Weights of a small transformer language model.
Architecture: LayerNorm before each block, no biases in attention or MLP, tied embeddings.
Each number is 50 + 15 x the weight over its row's rms, rounded and kept within 0 to 99. Layers, rows and columns count from 0. The size before them is the row's rms in percent of the matrix's.

# layer 8 attention query, 128x160, rms 0.17, rows 92-113, columns 0-159
108:79 31 37 43 64 42 31 58 67 45 30 49 45 45 55 61 68 60 55 79 15 62 78 37 66 72 26 78 42 71 72 73 47 60 45 42 54 61 42 69 26 30 42 23 55 57 56 47 47 62 51 49 40 33 45 70 51 45 40 60 65 66 23 51 34 33 43 53 59 46 60 23 54 38 05 76 51 84 25 70 44 52 55 44 47 28 46 48 43 44 47 46 44 49 48 35 26 50 82 48 71 65 49 49 58 46 53 39 50 66 47 68 44 88 56 26 46 55 61 45 67 50 68 43 74 49 21 32 39 52 80 42 53 48 50 35 46 58 52 52 54 59 49 40 60 53 79 70 22 56 29 66 57 31 46 34 38 60 45 50
108:43 73 72 68 36 28 42 47 61 50 35 73 54 75 56 67 77 49 23 41 50 40 56 20 64 45 67 67 73 58 38 47 51 49 62 73 53 39 27 67 30 61 59 56 57 44 59 44 46 56 07 53 75 42 41 56 54 41 46 63 52 51 53 31 66 43 49 54 30 26 36 32 49 71 54 65 62 54 32 32 68 54 46 16 53 44 51 24 24 70 71 56 38 65 41 59 40 42 75 63 47 37 60 73 55 45 44 51 54 64 84 15 61 47 86 61 65 54 60 28 24 56 63 13 36 73 64 51 47 40 49 39 59 49 36 37 36 47 37 39 56 23 54 16 56 49 50 70 39 39 46 50 73 53 55 47 49 60 49 58
116:66 56 58 31 69 49 25 43 75 61 71 63 48 74 42 46 60 31 45 49 44 28 48 62 42 42 40 58 36 81 60 43 73 43 65 38 75 54 48 55 48 65 78 40 56 50 32 14 37 48 50 57 45 54 24 68 51 33 23 52 50 46 60 37 46 62 54 62 75 62 47 42 60 51 22 26 45 40 40 49 62 52 47 56 26 48 43 50 76 18 42 44 38 62 46 53 27 67 47 33 51 52 58 39 39 34 35 38 40 56 65 60 63 57 83 58 67 32 66 65 51 17 55 98 55 48 29 45 80 40 79 30 56 40 38 63 63 49 68 76 32 39 47 37 47 29 43 39 32 34 47 36 57 56 45 33 58 57 75 79
116:61 52 77 66 61 33 72 08 46 74 61 35 25 43 75 47 38 53 44 45 51 70 56 65 47 41 16 43 37 58 70 42 64 64 28 49 80 39 60 52 62 49 56 25 41 37 73 57 63 26 48 65 31 43 62 58 31 29 52 47 53 30 69 27 47 37 56 33 49 60 51 53 65 61 32 51 81 53 37 52 44 39 78 54 73 16 69 43 50 43 54 45 36 59 23 47 54 47 50 54 28 63 26 57 27 49 66 25 43 24 58 46 77 55 43 60 57 54 67 27 37 43 55 65 59 50 44 88 54 43 62 48 68 57 48 59 45 32 61 26 60 45 59 46 34 43 43 31 63 71 57 85 54 49 78 38 47 61 47 35
113:44 44 42 86 63 27 58 43 46 46 43 54 40 39 68 29 42 47 71 64 66 66 31 52 54 64 26 27 46 48 44 50 60 53 45 58 58 52 56 32 30 47 62 48 75 31 60 55 44 57 51 59 50 45 53 49 49 57 28 32 53 53 55 46 35 43 64 39 57 43 71 32 78 25 38 54 51 25 67 27 48 80 66 48 54 37 48 34 35 53 53 93 46 16 49 75 81 62 48 36 31 65 54 50 51 86 42 68 61 58 60 37 58 42 65 73 68 30 38 37 42 58 54 53 63 44 49 41 43 32 38 23 23 44 54 47 30 64 33 32 51 27 62 40 78 39 24 77 55 29 76 62 60 57 64 22 64 65 37 76
116:56 57 58 84 38 42 44 41 27 65 67 34 34 45 66 66 35 58 46 42 30 37 66 30 46 78 46 77 47 37 17 26 40 47 42 54 45 60 45 69 37 42 51 30 42 66 65 61 52 48 18 62 44 33 54 42 35 48 49 44 66 24 30 39 51 53 50 49 48 73 34 66 38 55 44 65 47 54 80 40 65 37 41 44 35 49 60 53 70 39 27 43 38 58 55 57 68 36 47 49 57 31 60 54 46 60 48 72 56 59 51 79 83 49 38 67 47 73 52 16 44 89 57 71 19 68 38 62 72 19 42 37 39 57 71 75 56 47 44 61 83 31 53 47 40 49 46 49 44 64 29 38 75 39 47 21 80 51 46 51
107:28 52 37 49 48 48 33 63 47 35 48 38 56 52 48 55 62 28 73 21 71 52 42 44 33 34 62 55 44 53 51 29 68 21 30 19 18 73 58 63 58 28 24 55 41 42 41 57 32 55 48 79 45 37 56 62 46 65 26 50 34 42 35 43 49 67 32 21 48 69 74 52 49 41 59 52 50 71 42 58 54 23 53 53 42 46 44 52 57 40 58 46 53 84 86 65 66 48 39 64 15 63 57 81 22 47 15 50 23 66 44 71 60 78 57 35 77 55 61 40 72 62 54 52 70 63 53 56 46 39 56 33 34 55 56 51 47 61 32 48 61 31 48 55 43 42 52 62 56 82 78 46 48 62 41 59 48 43 56 79
123:53 39 50 46 48 34 53 25 60 42 75 46 59 44 54 55 61 70 69 72 80 33 47 62 42 43 42 40 23 38 34 48 63 36 35 46 66 42 17 57 52 59 77 63 33 61 40 69 42 77 61 42 57 43 56 31 46 66 71 56 23 24 82 64 45 35 44 34 43 51 32 38 33 33 99 60 46 58 67 56 53 29 49 62 59 52 78 77 53 56 67 41 56 65 43 53 66 57 39 47 42 61 28 72 58 35 59 57 58 55 42 30 12 42 55 24 39 66 50 54 37 37 49 38 47 60 50 45 56 44 66 41 46 65 41 42 64 61 62 44 57 59 71 43 54 46 40 23 75 55 33 04 34 24 64 62 46 58 41 47
118:68 59 62 29 69 88 79 36 41 83 58 53 75 34 56 38 58 37 32 38 53 51 36 62 74 36 60 40 60 31 63 54 33 58 54 50 34 58 51 53 54 86 64 53 71 56 09 38 49 59 42 67 48 58 57 61 73 47 14 39 40 45 59 28 30 64 41 52 68 48 50 53 42 42 46 61 47 71 49 60 52 30 43 46 53 47 42 61 04 40 47 41 32 33 61 54 57 52 57 51 73 55 45 19 70 34 54 51 54 51 49 53 46 28 75 74 54 33 25 94 41 32 52 46 59 38 66 17 67 59 52 36 47 56 66 51 66 57 54 56 44 62 28 56 36 67 30 66 47 51 41 40 46 62 40 35 57 44 19 60
112:51 48 43 76 37 49 33 36 22 41 63 48 48 67 53 60 60 40 41 47 50 27 51 42 70 48 45 47 57 72 74 42 43 48 46 27 45 62 61 69 33 28 46 53 51 29 25 58 39 42 75 50 49 34 64 57 37 35 66 54 50 76 66 33 49 50 63 53 67 88 63 53 45 36 74 34 32 61 75 36 50 50 60 33 49 71 34 63 31 66 27 37 54 45 52 36 48 58 80 56 52 51 88 47 35 58 30 22 49 42 66 80 54 49 53 55 72 57 43 42 26 67 52 50 12 65 39 23 25 36 62 24 79 60 58 69 64 71 30 30 43 43 49 62 58 46 92 51 43 52 53 46 52 61 48 35 33 28 40 46
116:53 68 40 37 67 77 35 52 34 59 41 64 34 32 48 83 52 52 63 60 49 31 55 59 65 50 60 61 27 46 40 54 33 23 47 59 62 55 53 60 58 13 59 81 50 43 68 52 65 35 77 44 24 42 44 63 15 18 50 60 26 77 34 33 36 47 36 25 57 34 61 50 58 57 35 43 57 29 71 54 80 67 67 38 62 66 34 47 52 51 60 59 59 38 76 62 59 52 72 36 45 64 56 64 61 39 38 51 49 42 54 42 75 48 60 67 75 53 32 67 60 38 54 49 47 47 77 57 63 68 29 28 58 36 46 53 32 46 30 36 22 43 74 40 48 59 34 14 35 39 47 38 32 60 46 61 36 29 24 58
126:52 65 44 46 52 70 49 75 41 22 32 39 70 63 27 47 39 41 37 56 57 75 64 41 74 52 65 62 63 41 02 38 71 48 55 48 65 34 43 36 37 44 53 53 33 63 67 41 75 52 24 58 40 55 42 56 68 56 31 56 29 54 66 52 63 54 77 42 39 15 39 30 49 31 37 45 00 49 57 49 63 76 51 46 31 67 59 43 58 37 42 59 47 42 50 61 79 52 55 40 57 68 57 61 59 58 48 40 40 46 40 48 59 28 52 72 48 62 63 99 24 13 38 46 37 56 74 45 46 49 70 37 32 60 54 58 52 41 58 49 65 32 52 22 33 72 40 54 57 62 36 53 32 66 43 61 57 57 42 56
106:52 35 39 52 56 59 23 39 43 31 67 35 60 34 39 64 41 44 68 55 49 37 40 62 71 59 39 61 59 35 37 56 61 95 40 28 35 47 49 56 42 54 50 55 46 42 62 63 48 20 32 43 24 62 39 49 08 43 41 58 73 68 58 55 37 81 54 13 30 76 53 68 63 45 51 43 49 40 44 20 46 57 45 59 51 40 65 28 66 50 30 61 54 46 85 72 63 45 42 28 82 68 34 54 65 63 29 40 62 64 44 44 79 60 43 51 58 44 66 68 35 70 51 37 51 57 40 57 54 68 65 42 40 46 48 31 11 45 48 62 55 53 66 46 60 62 73 48 44 52 90 53 29 33 40 66 46 42 33 55
115:44 29 72 47 27 34 62 73 35 69 48 49 49 86 64 54 41 56 55 37 46 55 66 57 28 55 44 28 22 52 66 41 58 32 48 63 59 38 46 29 34 65 37 54 45 56 47 84 47 54 12 52 27 49 29 46 67 45 28 61 30 79 42 44 51 64 29 37 33 27 56 63 54 48 17 48 42 34 66 40 61 50 41 41 38 30 45 44 43 88 47 45 51 63 43 69 35 53 86 48 50 35 61 35 75 44 37 77 47 57 37 23 60 66 72 62 45 47 39 64 60 61 75 46 64 74 40 57 43 50 46 57 63 53 65 58 38 25 84 61 59 70 67 48 38 67 50 39 34 63 49 38 32 80 40 66 62 37 49 47
111:21 28 63 35 26 37 57 70 36 35 58 40 45 58 66 21 70 32 29 49 50 56 49 34 45 78 61 39 57 30 70 36 33 67 40 55 37 43 45 62 63 55 79 31 73 32 83 38 96 55 64 36 66 39 46 50 50 76 33 56 40 48 80 47 31 60 26 42 60 47 47 52 76 62 66 72 62 51 41 54 61 56 68 45 43 50 37 37 63 40 58 62 43 65 44 34 45 42 41 47 63 44 68 81 34 37 22 19 52 33 35 76 61 35 68 41 80 64 35 54 58 47 78 52 42 50 67 42 22 30 62 57 55 37 53 49 44 29 61 40 47 67 40 26 47 45 71 43 59 50 49 53 51 52 26 40 65 48 45 49
119:58 36 57 50 46 21 65 69 84 31 49 42 56 33 67 54 67 67 53 34 46 53 40 51 36 31 27 57 42 62 45 36 44 54 49 66 35 53 81 44 38 50 66 70 46 86 25 43 59 79 68 50 23 32 40 46 62 54 63 24 30 45 72 57 40 49 53 45 37 72 32 59 38 51 39 58 69 50 42 57 42 57 62 23 55 40 15 25 57 21 33 32 51 81 46 39 52 26 44 52 57 60 30 63 38 67 45 65 63 54 51 71 49 22 66 67 55 42 32 60 47 57 52 64 30 72 45 65 41 65 39 67 67 29 60 30 73 49 59 44 40 19 70 41 48 42 71 73 65 29 44 56 53 47 53 64 75 56 29 52
111:58 58 25 33 43 75 60 40 31 57 69 27 21 39 45 27 33 51 42 29 27 38 57 64 49 57 58 49 60 52 28 57 55 51 69 42 36 39 31 43 41 71 42 60 65 63 40 46 38 32 80 37 37 46 73 42 36 61 70 62 29 53 33 44 71 40 67 75 23 40 71 39 48 41 57 63 49 61 52 43 57 32 72 77 37 50 54 55 50 56 60 56 43 47 50 53 48 31 55 52 56 57 52 26 89 56 27 51 46 45 76 47 67 54 45 48 60 46 40 39 03 28 70 36 68 19 54 64 46 23 75 72 69 60 46 46 60 52 50 69 79 36 69 57 24 51 78 67 59 48 78 57 38 70 36 63 57 53 39 43
123:76 55 57 33 39 49 45 56 51 35 53 67 59 56 46 34 53 72 40 33 53 34 40 70 35 31 71 51 35 48 22 46 40 49 48 52 68 36 64 49 46 39 33 33 49 71 36 52 41 72 12 27 57 54 66 44 78 64 68 39 41 50 46 69 36 41 52 73 49 47 18 47 14 55 29 53 47 50 32 45 62 36 45 60 41 59 57 45 62 32 48 50 32 54 62 82 55 58 53 59 63 67 82 69 45 72 30 36 59 60 49 41 39 70 62 19 59 66 39 16 50 48 64 53 41 48 40 31 40 82 39 57 51 60 68 52 44 38 60 43 60 51 81 92 45 47 57 60 70 65 21 71 42 43 67 25 71 59 33 33
108:18 64 65 73 76 57 56 27 43 49 77 72 30 48 68 55 62 70 45 41 35 72 35 41 49 55 50 44 45 44 46 56 50 67 51 49 41 53 34 55 58 66 47 33 50 51 56 45 32 41 26 41 53 55 37 62 49 39 41 61 49 53 42 66 21 53 70 50 63 27 54 57 64 40 49 44 59 53 52 77 74 86 34 40 38 50 30 25 64 43 35 48 39 19 50 38 62 09 37 43 54 69 57 60 39 44 69 42 71 66 39 31 58 49 68 68 46 36 08 71 48 57 45 62 40 24 27 61 39 52 75 51 47 97 52 69 29 66 45 61 39 38 28 40 52 39 49 40 49 48 49 50 67 40 68 85 57 35 66 30
106:52 50 62 31 31 11 61 52 37 44 44 84 35 45 17 46 31 65 45 56 52 76 72 38 66 49 63 51 26 61 65 42 76 70 48 30 45 63 23 24 58 37 57 42 65 56 50 66 50 67 54 53 56 49 40 31 60 49 53 46 36 51 50 50 59 85 35 24 49 61 59 65 48 61 21 48 63 46 54 46 71 49 51 47 61 33 19 75 60 54 51 53 44 55 35 26 48 52 52 50 59 81 35 71 65 86 40 12 45 25 36 51 51 55 52 54 34 65 63 52 50 67 61 54 51 45 53 51 18 71 46 48 60 31 28 84 41 51 40 18 54 68 38 62 61 50 36 34 72 67 53 38 53 52 48 43 76 29 43 55
119:17 55 45 70 82 63 50 32 47 41 76 70 34 56 55 71 55 75 33 42 33 38 69 43 51 62 54 51 24 59 80 47 41 55 56 72 42 47 42 76 30 44 46 57 42 70 61 48 51 46 28 44 38 50 49 51 77 58 36 31 49 46 75 53 51 20 54 66 49 46 43 64 60 70 64 88 32 13 44 28 73 67 53 42 28 43 52 36 54 53 46 48 48 54 54 50 80 41 65 33 50 42 42 27 71 71 72 27 64 55 51 37 53 57 58 60 46 67 50 46 69 46 60 71 58 57 28 48 40 66 43 60 41 59 68 26 43 30 64 24 38 35 63 20 27 41 39 66 53 43 46 07 66 51 39 39 56 49 43 30
125:60 28 57 26 42 58 44 71 28 58 64 41 44 40 83 44 64 30 49 51 47 42 52 53 48 49 69 40 67 65 53 41 60 69 28 53 48 38 48 39 40 79 35 54 44 42 64 22 28 63 55 25 44 56 56 69 60 44 25 25 45 61 49 59 48 48 49 61 60 66 60 52 90 64 44 49 46 43 66 40 39 39 27 26 41 35 63 61 24 55 59 59 78 44 70 57 59 34 33 42 32 38 47 47 51 58 88 01 53 52 41 54 70 60 71 63 63 31 37 64 34 43 61 49 45 41 55 59 70 66 76 23 39 47 31 71 56 68 76 40 26 29 48 59 65 43 64 55 53 39 30 27 66 55 31 50 39 42 83 45
# layer 8 attention key, 128x160, rms 0.171, rows 92-113, columns 0-159
104:48 39 34 64 53 25 42 57 46 45 61 68 26 83 34 27 65 52 53 41 30 52 57 62 45 64 27 53 61 56 29 68 65 63 37 42 91 51 48 39 39 58 44 28 60 53 30 70 31 52 41 38 41 30 47 51 63 51 34 38 50 68 26 38 56 63 20 57 65 29 75 39 36 38 18 66 43 49 28 26 49 47 31 64 34 51 45 74 38 41 71 87 35 47 36 48 66 51 67 47 75 73 57 28 56 68 44 50 57 74 35 44 44 54 78 43 52 61 45 43 56 46 52 60 71 58 30 51 46 51 56 67 72 43 81 55 39 55 47 72 43 52 53 61 28 62 72 55 25 48 55 70 38 50 32 12 61 66 27 50
112:34 58 71 59 46 37 58 73 32 27 50 56 57 44 69 31 34 47 62 53 51 68 37 39 69 78 42 60 74 39 33 68 36 72 47 76 54 40 45 70 36 43 62 58 46 70 64 26 53 32 27 49 58 48 54 59 61 49 48 42 70 43 63 49 41 21 43 44 45 30 48 52 41 70 33 56 43 28 53 45 70 65 81 41 32 47 61 23 62 84 43 72 42 67 41 33 49 39 65 42 49 54 60 45 25 62 22 69 42 59 32 45 60 21 78 41 76 47 35 51 58 40 56 47 47 62 50 36 78 51 24 25 74 70 59 37 66 44 66 38 53 67 52 17 51 26 41 62 51 17 36 47 57 78 46 52 41 40 51 73
115:67 72 43 71 28 55 35 31 64 73 52 50 51 69 29 26 55 51 44 37 50 39 37 78 69 37 35 55 54 56 52 65 58 41 41 48 53 33 51 48 34 50 59 31 60 73 29 38 41 45 63 52 87 82 68 61 51 52 04 22 54 57 62 61 29 63 28 58 65 53 67 53 69 72 23 42 71 49 38 72 49 33 65 58 34 34 48 54 53 53 68 28 30 48 43 38 55 41 30 49 60 77 54 39 31 33 33 22 55 47 28 70 72 37 33 49 35 47 45 50 78 45 60 81 48 41 43 43 33 53 68 39 46 76 55 51 49 48 59 88 35 40 48 60 28 45 73 65 65 35 56 70 54 53 37 42 65 45 48 60
114:54 37 76 46 48 56 73 04 25 50 79 51 25 65 72 58 56 52 46 76 55 68 57 45 25 50 26 14 43 48 55 57 40 64 58 53 56 66 52 57 64 47 43 58 64 43 68 62 48 32 47 56 72 39 60 49 37 25 50 13 56 29 42 23 36 24 27 49 36 42 39 76 46 59 70 50 54 54 38 49 34 73 61 53 72 49 79 61 52 55 56 59 18 68 64 44 48 42 22 60 44 42 62 69 11 56 47 51 78 43 59 80 40 59 20 51 42 57 76 48 40 39 52 47 58 42 21 56 56 46 65 32 52 62 63 73 42 52 56 29 55 52 41 51 39 41 57 34 53 46 68 56 46 39 80 44 42 49 52 39
107:63 37 61 63 64 41 62 37 42 33 53 62 35 49 66 45 39 38 69 54 43 85 62 40 50 44 50 50 61 64 51 32 56 63 42 65 42 36 67 55 53 56 36 53 65 65 73 34 57 63 54 38 57 63 39 41 58 37 46 63 56 28 46 70 23 38 57 35 28 46 71 52 53 53 46 55 69 36 31 32 52 87 59 37 53 31 37 32 35 37 24 66 40 51 38 60 42 53 45 31 54 66 23 54 45 74 48 41 55 55 60 69 69 12 36 50 40 29 30 46 58 55 50 62 26 67 93 27 49 50 33 57 24 43 45 74 45 83 40 68 75 83 76 35 53 63 32 41 53 20 73 50 62 40 77 38 72 50 39 60
114:58 52 38 68 38 29 38 37 70 58 40 49 46 40 42 48 42 85 55 43 71 57 51 15 32 63 53 56 42 39 30 45 43 60 60 52 37 52 67 40 22 52 48 62 64 60 72 46 60 62 45 57 67 38 41 49 46 43 66 52 48 60 34 27 45 15 49 59 60 45 34 63 37 53 44 57 69 59 80 41 67 80 41 50 42 20 45 46 84 40 45 52 35 60 51 66 78 34 31 28 37 52 78 52 56 61 42 75 93 63 31 26 64 48 30 38 50 35 56 46 42 64 55 89 47 75 44 57 47 31 54 35 31 83 52 64 29 25 58 56 49 37 41 12 39 48 58 54 64 67 21 44 57 49 48 54 57 49 43 34
102:64 50 59 64 59 42 40 43 45 55 10 35 46 31 46 47 55 36 86 43 50 63 56 52 54 42 59 30 63 76 48 32 59 23 31 60 41 57 52 47 63 68 11 21 27 52 67 53 31 26 51 69 29 48 63 69 43 46 39 57 43 54 65 46 46 80 57 65 45 39 35 67 65 55 47 26 71 55 31 62 71 33 79 48 45 58 47 43 64 40 46 61 45 62 51 62 74 60 61 71 26 56 66 70 75 63 41 67 60 33 30 64 50 71 37 31 44 72 18 45 93 53 54 40 68 64 50 60 42 37 28 35 51 54 63 62 59 50 34 36 31 48 27 49 31 45 57 39 48 52 77 36 44 68 45 54 63 56 51 19
118:71 38 34 52 43 32 41 23 69 46 41 35 50 33 21 67 39 48 52 29 55 51 25 57 20 44 65 29 35 35 47 67 40 58 52 24 34 40 54 47 59 46 44 54 45 59 74 88 41 35 43 32 39 43 74 70 65 53 60 52 57 22 59 81 75 35 46 47 27 75 65 54 05 53 68 50 39 47 50 53 42 39 60 38 49 67 40 71 48 73 53 36 60 63 68 59 60 65 33 44 74 44 69 59 66 50 66 35 34 49 53 49 36 50 41 69 49 63 63 62 33 47 68 54 47 36 39 55 50 51 55 79 71 61 45 48 64 34 38 19 47 72 42 52 59 47 34 37 60 36 31 56 60 20 66 77 41 50 86 40
116:61 79 53 56 83 72 78 29 45 35 55 71 74 60 54 71 52 32 50 33 47 27 36 58 51 32 68 39 76 47 52 51 23 29 67 67 59 59 39 57 62 57 49 31 57 56 68 30 57 74 46 53 45 77 54 68 80 47 14 59 19 75 33 38 48 60 55 28 71 44 77 58 38 49 61 56 40 79 55 78 25 52 38 71 58 62 42 54 48 52 38 38 43 44 56 41 12 60 52 28 59 40 49 28 53 40 50 28 50 39 47 74 42 39 63 37 67 37 32 64 50 52 47 45 38 30 65 26 51 52 50 58 47 33 31 39 54 55 62 67 51 69 26 47 50 24 65 53 72 50 30 44 38 61 52 39 34 68 39 51
109:48 65 47 72 45 32 09 46 31 71 42 71 49 68 40 36 44 66 61 83 40 44 45 42 48 58 20 36 52 67 60 25 67 47 51 45 58 39 55 50 47 35 38 31 42 68 53 42 38 60 92 50 41 39 43 60 40 51 67 64 49 75 19 40 44 54 63 35 48 66 53 76 48 54 34 47 45 59 46 43 58 72 69 41 13 53 44 73 78 43 45 37 58 26 63 55 55 67 41 36 22 57 57 49 49 30 69 49 61 30 67 74 26 22 53 31 58 70 24 52 36 65 48 59 36 67 46 45 56 58 84 44 74 76 66 59 55 57 36 65 46 11 60 57 58 41 49 37 25 51 43 57 59 52 37 66 37 33 47 52
116:35 56 31 72 65 79 47 38 30 55 44 38 49 50 56 65 29 46 79 72 28 56 53 75 29 66 45 30 53 51 60 58 34 35 56 45 68 83 52 74 43 17 32 67 47 53 46 46 63 25 66 69 39 57 59 51 25 54 55 53 47 57 61 59 23 29 45 34 38 58 83 27 68 32 55 49 77 21 44 37 52 56 54 51 52 48 40 49 59 46 35 28 68 42 51 49 40 50 93 29 44 53 62 41 25 37 56 60 48 50 59 64 59 42 59 66 76 51 60 68 50 46 33 29 33 62 32 78 45 60 35 19 39 53 38 26 36 53 31 51 36 48 70 50 56 48 61 24 61 25 69 60 35 58 55 29 69 46 36 62
123:74 75 24 50 49 63 59 74 23 24 44 30 67 42 89 51 47 42 30 54 37 52 47 51 59 33 86 52 48 51 41 40 69 63 72 72 43 46 54 16 16 59 35 57 58 65 53 41 46 48 34 49 41 52 45 44 54 70 69 49 27 34 54 34 53 54 68 43 43 53 55 19 17 31 62 46 63 51 66 87 43 48 65 54 39 58 24 51 57 50 30 39 42 55 71 48 33 39 60 60 83 54 75 38 67 86 36 21 51 36 39 47 71 51 59 57 40 45 33 65 42 39 46 42 48 45 49 67 54 45 38 50 45 59 47 33 48 62 47 47 56 17 57 33 41 46 56 59 49 49 47 38 58 55 64 60 70 36 15 83
105:61 74 55 46 60 57 35 34 00 68 46 44 11 41 31 73 42 39 56 55 78 69 55 45 56 48 22 36 57 64 36 53 54 59 65 61 31 71 42 33 33 58 44 57 41 55 36 50 61 41 58 66 52 39 63 55 31 50 62 63 62 57 56 54 54 78 44 44 51 51 88 39 65 25 41 30 64 48 63 39 64 56 55 69 58 28 26 35 38 56 37 59 62 51 73 71 70 40 40 38 48 50 25 29 60 65 39 41 33 62 78 24 52 48 54 44 42 55 51 68 36 40 59 49 61 48 52 42 65 46 60 40 24 22 66 47 34 24 41 62 50 51 42 38 31 56 49 41 59 49 82 78 66 34 41 87 67 53 50 42
120:22 54 44 52 36 53 48 57 48 35 47 64 80 57 56 35 51 58 70 48 57 61 72 65 52 15 63 39 66 47 81 56 37 41 58 51 57 22 65 69 39 73 23 61 47 25 58 42 42 49 10 60 30 52 24 61 44 43 53 37 68 69 66 28 37 23 48 51 63 48 68 58 60 52 57 86 31 31 66 61 59 57 63 27 34 45 49 52 29 73 61 39 63 41 69 65 47 54 66 50 32 65 48 23 26 62 45 68 47 36 36 28 74 87 64 55 43 60 40 43 38 48 59 47 61 58 30 54 19 47 40 48 28 18 66 57 38 47 49 58 66 69 60 31 34 43 55 52 44 45 70 43 49 79 50 62 56 33 42 46
112:44 35 50 43 55 40 41 59 45 46 42 58 53 48 54 22 50 70 40 35 53 61 50 25 49 74 52 32 33 62 65 35 48 67 31 57 67 53 56 52 38 53 71 21 48 21 54 32 66 32 45 60 60 52 28 78 45 63 33 55 35 66 56 25 55 71 26 55 49 49 55 56 54 78 67 57 83 64 19 55 57 71 65 14 49 69 44 55 56 57 54 87 35 47 59 48 32 27 45 66 33 67 46 75 29 46 40 33 45 55 59 23 53 55 70 46 79 36 61 64 49 43 82 35 65 19 67 64 35 52 64 59 49 23 39 55 69 30 24 42 29 37 75 66 60 58 57 48 48 37 54 48 61 33 26 51 39 63 42 56
121:69 43 72 54 48 31 35 50 84 40 54 37 60 65 54 47 49 47 54 60 63 53 47 49 49 52 60 44 58 71 45 20 41 27 46 49 25 56 69 76 51 44 37 33 41 57 67 56 76 74 63 65 48 35 39 43 53 58 39 16 40 59 73 51 60 53 39 45 57 57 54 56 44 52 37 45 42 50 32 35 64 44 21 09 71 74 20 44 38 34 38 41 30 58 55 14 60 25 43 43 72 43 23 57 41 47 53 67 84 50 44 64 49 37 76 53 63 33 65 49 40 21 64 58 49 69 49 67 12 31 70 66 61 39 60 51 69 29 57 53 35 45 49 50 42 55 66 78 53 69 32 59 57 34 69 70 52 29 66 65
114:38 40 50 46 54 55 41 63 40 38 33 68 34 40 37 41 53 59 39 42 49 20 48 64 72 63 45 44 28 37 49 30 53 45 85 45 53 75 25 60 43 57 45 64 42 46 52 52 32 50 78 51 33 39 61 65 36 61 60 52 27 52 58 44 52 47 61 76 46 30 68 46 39 50 39 57 41 76 64 29 30 42 47 79 67 70 62 63 70 59 47 60 22 40 36 54 41 53 34 62 47 49 79 40 58 24 48 83 93 28 75 67 67 43 49 55 48 39 21 37 20 46 89 34 45 42 27 43 58 34 44 58 37 44 37 70 52 48 59 66 64 54 71 41 09 46 42 44 58 52 52 73 51 44 49 84 53 47 36 57
125:76 61 83 68 40 51 33 60 61 45 60 47 42 60 24 66 47 57 42 39 43 34 32 54 47 44 72 39 04 32 53 42 44 37 55 37 55 25 68 56 61 35 57 27 51 83 54 50 43 69 30 39 55 58 61 44 51 51 55 60 38 28 49 60 59 47 24 68 37 40 36 54 28 29 38 85 15 39 30 62 99 63 34 42 58 27 55 44 71 53 53 48 39 77 70 59 53 68 41 41 60 52 84 64 38 55 50 53 49 44 33 46 67 67 54 45 55 58 42 22 32 62 49 41 59 57 57 42 36 41 57 48 43 22 46 41 48 48 40 59 43 68 62 56 36 64 59 58 58 78 25 53 40 76 56 45 74 44 34 66
115:58 47 50 49 84 71 66 31 25 38 57 23 38 43 58 42 64 62 30 61 62 68 39 51 89 75 66 42 67 51 53 69 46 55 40 58 76 43 33 29 39 50 47 33 47 57 32 67 43 34 43 55 67 54 57 38 61 45 32 41 54 58 36 47 15 54 55 51 54 59 76 35 67 44 28 69 38 64 60 49 55 80 31 25 58 37 69 38 52 59 47 60 60 47 52 36 68 36 18 38 52 75 45 72 42 46 56 42 61 71 66 48 51 33 62 68 41 34 43 52 74 49 33 44 51 53 65 70 20 64 37 29 18 70 28 49 29 74 71 38 44 33 28 21 52 38 41 68 35 34 62 48 60 51 44 67 49 54 74 32
109:41 71 43 25 28 29 68 88 32 56 35 32 49 59 59 57 26 46 35 60 57 69 62 30 39 51 41 48 39 59 95 61 66 36 14 50 44 47 12 55 41 27 43 79 56 19 68 57 60 59 51 59 47 30 44 54 62 67 49 64 35 64 48 60 57 65 36 54 67 51 36 72 54 49 23 57 83 53 50 58 55 53 45 43 27 36 23 68 43 56 40 36 47 51 72 69 70 64 57 55 61 60 60 66 27 73 60 37 56 39 66 63 59 59 46 76 34 59 56 26 48 46 62 40 38 24 53 64 30 22 49 35 56 39 27 62 58 59 56 42 52 77 44 68 41 50 61 74 43 46 70 42 35 45 59 43 39 35 49 36
125:41 37 46 39 64 80 77 33 49 58 64 72 57 36 60 57 56 77 26 50 38 49 52 21 48 54 45 34 38 65 59 43 45 72 45 70 46 48 63 35 40 43 51 47 38 62 58 85 52 41 36 44 68 53 48 55 76 42 55 50 47 58 40 40 71 44 61 29 47 57 65 74 58 64 42 95 54 43 57 09 73 35 30 34 38 59 41 22 52 52 42 20 44 68 38 63 56 52 58 37 59 70 58 40 35 44 51 42 50 76 63 48 72 19 66 60 49 38 51 62 60 67 72 33 44 75 54 67 30 50 49 59 33 37 69 51 40 09 76 50 40 40 44 63 26 44 59 49 32 49 22 63 40 52 41 40 34 14 41 45
120:58 55 58 67 46 69 46 61 64 57 31 65 34 46 71 30 57 50 47 56 72 54 43 47 44 71 57 64 44 73 58 44 54 63 28 67 87 48 46 57 60 50 44 32 72 60 45 41 65 50 45 15 44 73 56 53 66 29 12 55 73 48 23 43 46 44 60 73 54 44 80 42 89 71 49 39 48 69 57 58 51 58 38 45 28 53 38 39 24 64 39 41 46 49 54 56 44 32 25 40 41 23 39 36 55 35 67 05 50 16 55 40 59 51 50 66 57 44 39 43 64 53 69 63 30 44 53 69 70 33 72 56 71 11 40 26 29 64 52 32 37 47 37 40 55 30 44 45 72 31 60 50 38 67 47 56 53 41 52 55